Weights of a small transformer language model.
Size: 3 heads of 64 (1 for keys and values), 4.69M parameters.
Architecture: RMSNorm before each block, rotary positions, biases.
Training: a variant of SOAP for these matrices, 370M tokens, 6185 steps.
Each number is 128 + 24 x the weight over its row's rms, rounded and kept within 0 to 255. Layers, rows and columns count from 0. Numbers have three digits each. The size before them is the row's rms in percent of the matrix's.

# layer 2 attention output (transposed), 192x192, rms 0.298, rows 41-57,105-121,169-185, columns 0-95
109:106070134176136140156123113183148147130071124153076097118150203109097155165121140201128137159151158096138120151108149133144145134153117177139160132150090120134086148109132119098151151127089164167149133121126130139172101117132158115115109119131137127130132084110139159127145127088112128128
109:127109110109157131180161114131138121107125162109142105114104160132166149148116153173196173128151124161103104147125105105117137103127133131181089139126111102135127114145100118152169102123139097125173109110160132114158098100126135130104121120157138155118193140096191123135153153160160116129
100:072129118113074127127098149141121124094180131162119138129143085132102083120131135109142104116171157142142154157162094146106138122182120103102158127110154145129137100117113134112148128056142086145127120142105131111100104125124129133106134133152134085125157133115121151146106086191119136094
102:140112149109155135107114097114128121105138114078168129098140133117098157135163136186118118137097136140151110149151147135111173129176143095188150148123137103112153119139137164126118177105154174093156120110157133134118112099119120109132127136093123144095137135128144111126134086116096117142
106:148086119074150119160150108098123089121104129102137148086095110101120151103144142137147162070106138165088092121141130139143115141120121136113108134116130120107112098110176133099097137129130119146120111094138150128165096110138088135126188126100142171102124083120119122126135176151122104078
104:080135128089131149150133088133129133113157123105148146147150112148138083143107134178105135111146104139125153152117139093089159174115140142116118117139185166116138123135141147139119154130148122095124115129140093122113127116114149167101115167086106142137139135111108060111118105141148133121
101:177143154164159126146094105125141135150163130135119081096119143132109150124103118107123106141140117129103125123122146143146113099137119139146119121096163108131156162160137121108130125153119135144153120139103075166130113128114120137124114110156093186167147144113119155117149139106127104134
106:140066131128139107168102165100116068115088137144149136159116071103122124110150126105099153120175119133169159113132149129115124127150090114163090105103148103135145151106156121141151128119132132135147134128128120101123143142109102109153133095147126143132121112146126114115140124127098148135
105:099131134129110107074168147169104145159149144122149088124147119081108130083121111126117138119133128120131116133096128111106120175113144090142115143121131171141121121143149155160101126134125143168150139147102152152186085127130144079158138122120151117126117144083121169115120143198134125159
116:139163150109106130108131097099160095101139099131145121176148105103162122195116151137153095118130101102151096099133134145093126135117113130087120128135149132139153100114131125144114082123140122113089147155102113147094105124172170155099138099085127133096133158105119163146127122123135107149
115:119146141129162117070096151048120127110147119160109127115103122123108113135121100138123105142106115156154127171129116133127122141148161129121144109142123135179115135187145105128099130174080116120152104075143196140144130105116164135123159165140130149114115171111115152126138137122147110113
099:105116167128125119142123077176148112111138118121114098124093128153117166131145106127147100144144157120161110113172150129148170124129157148133146116139144127137113168076176119086105140125106165150098120177130120125122083140115167141141125146119114155155111116133167149127121138138179159123
107:091196130100129122141091153152140152086145161106111122117132130123156107122137150134080104147155133124131137129119126131139127138060151085118145127163149143183128071100119095156133147156126086128139115139117167118129156132201159095136113150102149114178135173129145119098147112102088145128
093:141142098161130096073117156167151126113125110100154130128102113118122151091107099135138099127166113145128126139152149112109130144075108109109165129113099167127098112138127171130120118138140134148115101129078131110133117169092128141127179114158112136131102127150128125106102134083117086083
109:128138097162096157116112107122183165170137125176104089114130081138131100140084168149109114100088148133137119133123124139108174115103123146129076134133119103113091186117122078113160139108144110087084118132131146083150136136112122123098119112128137140115126157144110111091145108141123145103
103:123109124140125114128096148172125113071113112107142148182143157180116114132143163160114149108096152111119119133132097057148145092124131164185131147125117120116155105149108125117125090137125143152120135094106109102093110134137119099114140101132149129146104150156089117121139146118107134135
096:139169147120149160148169165140122143129078170138148149120125178148137090128121161119155124177102112123089067150175102088158158114144108092141152129149147141154141172143175132124140155114132168084135113072144096105123132173113139127104107148129147127132087127124127127141098130148107086151
105:136183130107154137146089136094097124152140128106158110147116054136139099157124161103137141144141082103165134115112145140133126139144112077147100111099142131141125087126156142190095134125130115137136116111139135132113125148136155142129179146107122125103116142140120117135129189117162131113
099:132142156126106141122123110115113146161141138146132168132131150100128106157117131144133121145118119118125161108138142156129114164141145166107146131092164123117150121146113121156109083138097103122126181161109103127160152111146129132180109108102141136096071131150159106116167131137122127128
099:165150120119147078158121094099126127132100141104152120110123163134125129138134128155142120154088135141134114123120125122142116126134169120137087091127091104141137068144096086135167115149136135112114066090173106174131103099130081094122131111117134205136060113143135116120103117094100136170
097:114142103139152139153139149141126154093149116147143121118160136176151075137124129146111140126115154147143106096123128154114098106097121124098160115141117121142106118152161123153092101103123177156121172139094091120140141147111103149134077116136124121146126099129137162156084157146140065086
102:059176136134103138103124081156127146142166130119119127124158117154131093185110102116113133122074083086143109173119123132116133123133105149147128101126127122148128130145157105121148131108084114120127130126135100164070140144194123088149130120120111089137107135083145139116143099154133194155
099:141108167159160105108175132146113108166100124133079186118151116120140131117113159126118132155120090167132114102143115149064133078136145102145144113134127116168128134106090114143144152169135127089178135169079113126128143142152097120111152068122101102133142144135170140129164084110083130111
097:088148124112126108142159147176156133081106112126126146135150084098114120154143127102115119177109127143115121104121140115126148149116146157143118136187107178118132097101106177145143120106164153164145100112132183122095143163120124071104177148118109145126097107135165149129104121154126140133
094:130160125140132126073143171123134171123160105146110129162135148168147165139129090109147129124096162111132087127105131141159165124132104149122148118142086113138115143106098144088076148142085128111125167177133104124061115113102137109115125162116120115121147126135122133113140143140122102144
100:140147141137143140168081184126145135151090169129134102117121134147107092110176139142092126155083122106105141133126178158116119108120093127096114135142090122107105159101167128095097093089139122091144107113141097096107084138115125128122162112139102107112131116154134108119099119083164152085
095:145145118149161166172099133140134152180141136119112113113117138164126128121119123091116104153120083134110171128145145109173126129152109129166101119135132134090096143065146146146117153132122126162143110116145140139139186096148097090113091129136113144127144113145138096118154120141128142108
094:142119155121125102128147121107128121118104096157117094113074160134157157122159157132152137140120141143123104099190123119123102104109143136136100163107135128096135088132153147136169151145200141130114132170122139165112132145142157114124125138143159118162144136141148160117092116117110136160
097:163067132163133141103099138065123140137136130150151127128147138132122147143114125175096087123146202115117110119120120112106089132131145104092120119116135153129127138134096091082118133111140099132133118118120163129130131135139138122121146133145104098123149119171069082116159147115123114121
104:149094110141160129127120127130095137153124086156139115168100121111131134122137118146155137181111106106111121147121128130140123115109134135136108127091131100145185174157148141133147141091124167148127126099145115126129138152053132147114167143134056104104099146110133113131127104132155120113
094:116099140118147126201103138101165120151103153135136123114105120128115151173087120161114122140098160157122090135112117108144121074114120116093157125152132118118130146140137117105112138133124117088105177136149146149155161165111151140178065134104100138106136111098122149118120095127172138156
098:137154131072147100115144119122090133141103148112131158088109127144118116152127136084096145160158109134108149142149166106169100116117143141142135132125087145115147112103117178108139140109117160149140150096173132129112136147138115141136116108108145094179088114080129107153128127121159110150
099:109099134122123141138120118102112119132082109167129132104116157123108130110110165145140149155140110079115144112084098186133117179104104175059159099133157083141160108122138173139099150121142091116108128126151194118130098128114161111113113148111148150134151114156190119098124125153118067102
097:185131139116117112071127143138165110141148127126095099122122120133121123123134112137118103133113120119119190119103092143181064122117154168145113109124156131127113128112142085113143155164138152125096120107113170124130111099152124083108160123108151138132124126122105149080139138126142157122
090:170093112104126100130094138125099112121157134123122162142145151129161125161097098117139116102118099179138121135103147139144096116072171134083140167076118132122190126131146093146157136145116105120118154120128143110103147162120137101130102147170143097123109163108129083121132104128134138174
099:119119138155156088146124136140119093097078096107107124153134116109135102108149099110068135114089144150163140119138160114149132130130149126122135150141110099094123129086158143140100131137124146105112095117119155157131135158119140125123139092094096099111094101133112161115092148113108100173
099:174066132116144137198143143137154145135139128130123099137151122110122155113096127119143119119119127123118141145142102149127121147147117171161123103120118116135134141140169165124146136151132099155167163169105091097115118134158192108125146131153152109152144131147153127094150180166155130157
095:141148172196185116128114122148111103143116136118109189144091127103156143123109142083148144129104107127126092135125173134125143112131147165075134140147148157116123150134095125116167106136154093142127129167091142143088099121134145127145159134126141160120153161084106083165127120154137190173
096:122105126142171120138116136142132169109128106121093087139133133149150132162142126114108118168173124118133150148133114166148114134120147106152132107125136145114173133116100125125133166136147131131129152135129105051145135149112111171123109174146183138129105141144154134174115129105162129141
106:142094132126127109175092136152142148124083132162156100112100186152129152113132089138148145139144092153103106104095124157181126145146167128146150133134149125129117147141075084089146114142134131127135123115140124160148124128133150115126173125163154166133125112124118132116116146122157143152
106:126128170113096097100143139113123148129090131158143150135094121134152147146110155147097131114067145121184121172157144122115137124108133087126138118114118104133121132154163117079128112134076122113088139147151122129123134112161141150122132099126127111113134126132075145120120134120139139141
093:128113148148150088193129125124088194081112129092127081100169131118121119102118085126134123137100127136096121106120109120122128104106176106163118093120162154164124136130140137131096117129113102176160130123158087104110103109146147125103152082152152118104141115127103093117096102133119133104
105:163145125108138094112128141136118124102107102136085149134129136116114128165118107133110139138085121130154149154127117123153129088163135169106174112126094111161127155179139106100165159165110125109119105154143122129119189158166094175129154082110148107122154076131138097147125129142117125090
101:131120088155118098126098162140095109150107134162100146106133112166101142080122113151089162135143131132090115150096125148129148111122112114153128134123109110116129150161121110111131119135121128115135082171134099167167081150044058117151142117140173103182137121080101126151101106132112117104
102:121117103109132131126137137157125088153115117085156164133207143150123147105111105094136112124129104145123140126125123120149149150122151129155096096103119161131128199081130123110131114144128122153174150139124117095131125113148098134156107105141087115100117094137121125169112122148132142140
107:098191111119134173135208097123147101123103166152106146151158136120094087147145153108126144139117119124125106123126120108135155168086139077131128104105121094117094159122084183133162127124153112106144126123123123129143176134145146142133110119159149071133139103121118123159126115124142118128
091:139088172152131177140128127089166091136136128112129121157139121139088141142169099099133134085098131136087148101127130123162129155182144151139152098170127153136119110104160164145123079159172159129118085170133146117099148090140087165123135125122154154107140080133106105166159147113150106129
094:151115115130129116135151118133126129158165202122128144137148109113137126114137172110143132132131130111136169150167136154129165138138126116167079105105142168132151164105156147142136083096127136137174114127118126101137101100133125142128133180142162073109118168106143151168087141123164166125
089:093107102110143097175162106158103078117159127123124124155117157148117162122139129092213145114172089147181134128101136088148108112125153155147092105153166111120146119156148136141084103108133112125158110126129128121164110136156123167142134136102124109105120117128167139147131139151162134083
095:117149139116134096098114146128118101165131166150136137115165116080133187127106123117104111120123116185117129135163137133129104144151139120150138172142147139102105121121172133139146138110130167124170169163151111147185174127123132117143106119136127113102123123087144137157154143130149137108
102:100063130128073129124126129085120155116135145133151120132072109119120125128118113139071128076112135136159160151131188125102134141096116120114138141132134109134129094174144110106137127133097117141133117215159128157104127102143123157117115114111085108135163103140111104115126107116097111144
# layer 2 attention value, 64x192, rms 0.194, rows 42-58, columns 0-95
105:109190133099154101152133119130124167134138157088139149136138130140141128108092107102125092107142161109066121124104106117139147132130098139150163146143172131164115105119109142118134117155168124092155139102093133139117099109119129189138124108105173113160167115103085097108142126097126124132
099:170140131160157140124137086157139132120105123143092109099152122122142132148125116130155141123128128137125153127151156114159103091096134156126125157147151096123088146119139094144084101123151149199115148178156115176087132111156103112118125153112138148135134128140062140134153124091182083102
098:124128137097138129102085127136109155129107102118173122168119133110128133080117144085126115157129114112140162137072090161163109123102116109141105089144118105117153120144104116109126107128183135133130177158096102130106145132140149109124125101128132132141147098130119153133111151103120102154
102:129149136104107132137088124112136146144068154149113129117163168108136161140167119111134107204132119116138155096084108111098182118191123122089109154122137119157141145095078124128115128106098099113095142151084145144102117122124143113126097144145193104137111145162075189125135101118082132146
104:154119147124137121130133178089107142124109148169147098172075125096116084090105145118116111116147158091135096087128128106164073139141078128130123119172091126189186140134160130157161124146119126149112092135110130167127136134168117152159099149141145150101159126128104166146123097107095135154
102:138126131119174105179151087127092146138146146136127153157147129142138139087144119148142109094084181135135102149147153120097155120136139095109133089119097079146108128136110159130165128093122142102132156113194117122133129113108127173167121102127137080132109112143127121119134131113161084125
096:139150136142143153104120103118141175180138096106105093150146153128157133150091147127146117085106144147131109144118125129128112168157132133123120162147147119117118120146125134123161099117146133076124119128101150158160106141151099111072084116113120110160145172122095117177129117133165123135
105:122117125142133152076103087091134146129124123200156130150071091105142138115167127113145121130172107136146114128115105177130148162129136104168152102131120130119139122145114131115141117105115166135122119123138098146130137111114137151113140159113124122170149150142091151144143144099089100161
105:146091114124142166118141113116106175156087186147105115153086100122126108141132189122137139122140117132122111138150144095141146152137141109114136170144150164149118124134124170113142137113134117105142095139110184127134161140145145136120142124116082132176139126117142155118115134152113125146
101:110127120044167117113133108161095116119121178158126100098182097148140116125154173151124153125126096111106118100112116123110093158142102127101117131140141153108122129130122150087102123125179133092107098123134113135162103127116136146179132104131140129127169168101146139128124157072112083120
107:108116157099123105154134113122143140102082069122155139110147112134169137134125130074105150120085102124085133165145125143115119094138114136115098146130133100112097130148097165108143160157147161082093118108170108159131141116115145082124150170174129140122142067110145120124138143132168117126
099:129109122105118137102128151098126123107089134116096151142088129098069145156129096128145102117171157094107077138122156129207100130149131090172096158127106130110115138145109115116128120100099125145125128141167092171141116153138141148114151088128101165106128156131138140156064118126155113162
087:143104138157145097104127099162158141150134109086155165134143170128136097153164150129121143109120162113138136159118144109161150109114179180144147085150169089183128091120098107121128141089154106116135085154124102150137157115101087119146116122157093123118084102119116089120140156145098133135
098:164115146155194132163127178122129123103126130138136176165136105125164104091145119169118098135116125082094118113155116111138131185140126148141126112106157145118132112127110106151095154144134109113140108133127145102163133093114158111132147152189115147082108196142087135174134147108155133109
102:105126099184118086162112128134139131158126111095109129125130094134134086090123124168127098139143117134077122157087131120135134097115115144096149119120150128139138127142113128090105157123113135113133100091180110168079092141124151090112102109158144137094137143152145117170115099145112096090
095:130129135117093113085115095100128116147139113156136146145131100109134156110150112158156117140098151116152140118108115160102135108131100184176146113111127122111065104095171115120124092155132109167150147119160158137136129085131138148115113105144110102172171137148131096125130165110172121103
094:105133156154115143144136134113088167148125138124112152136096131081109115139131164137110103147156180112141147167120125116171113129097152094165127112152182127115127144133113149120144101153131124076132188116160091132143163111120153095110162153119158100104115114115120094077163130133104094083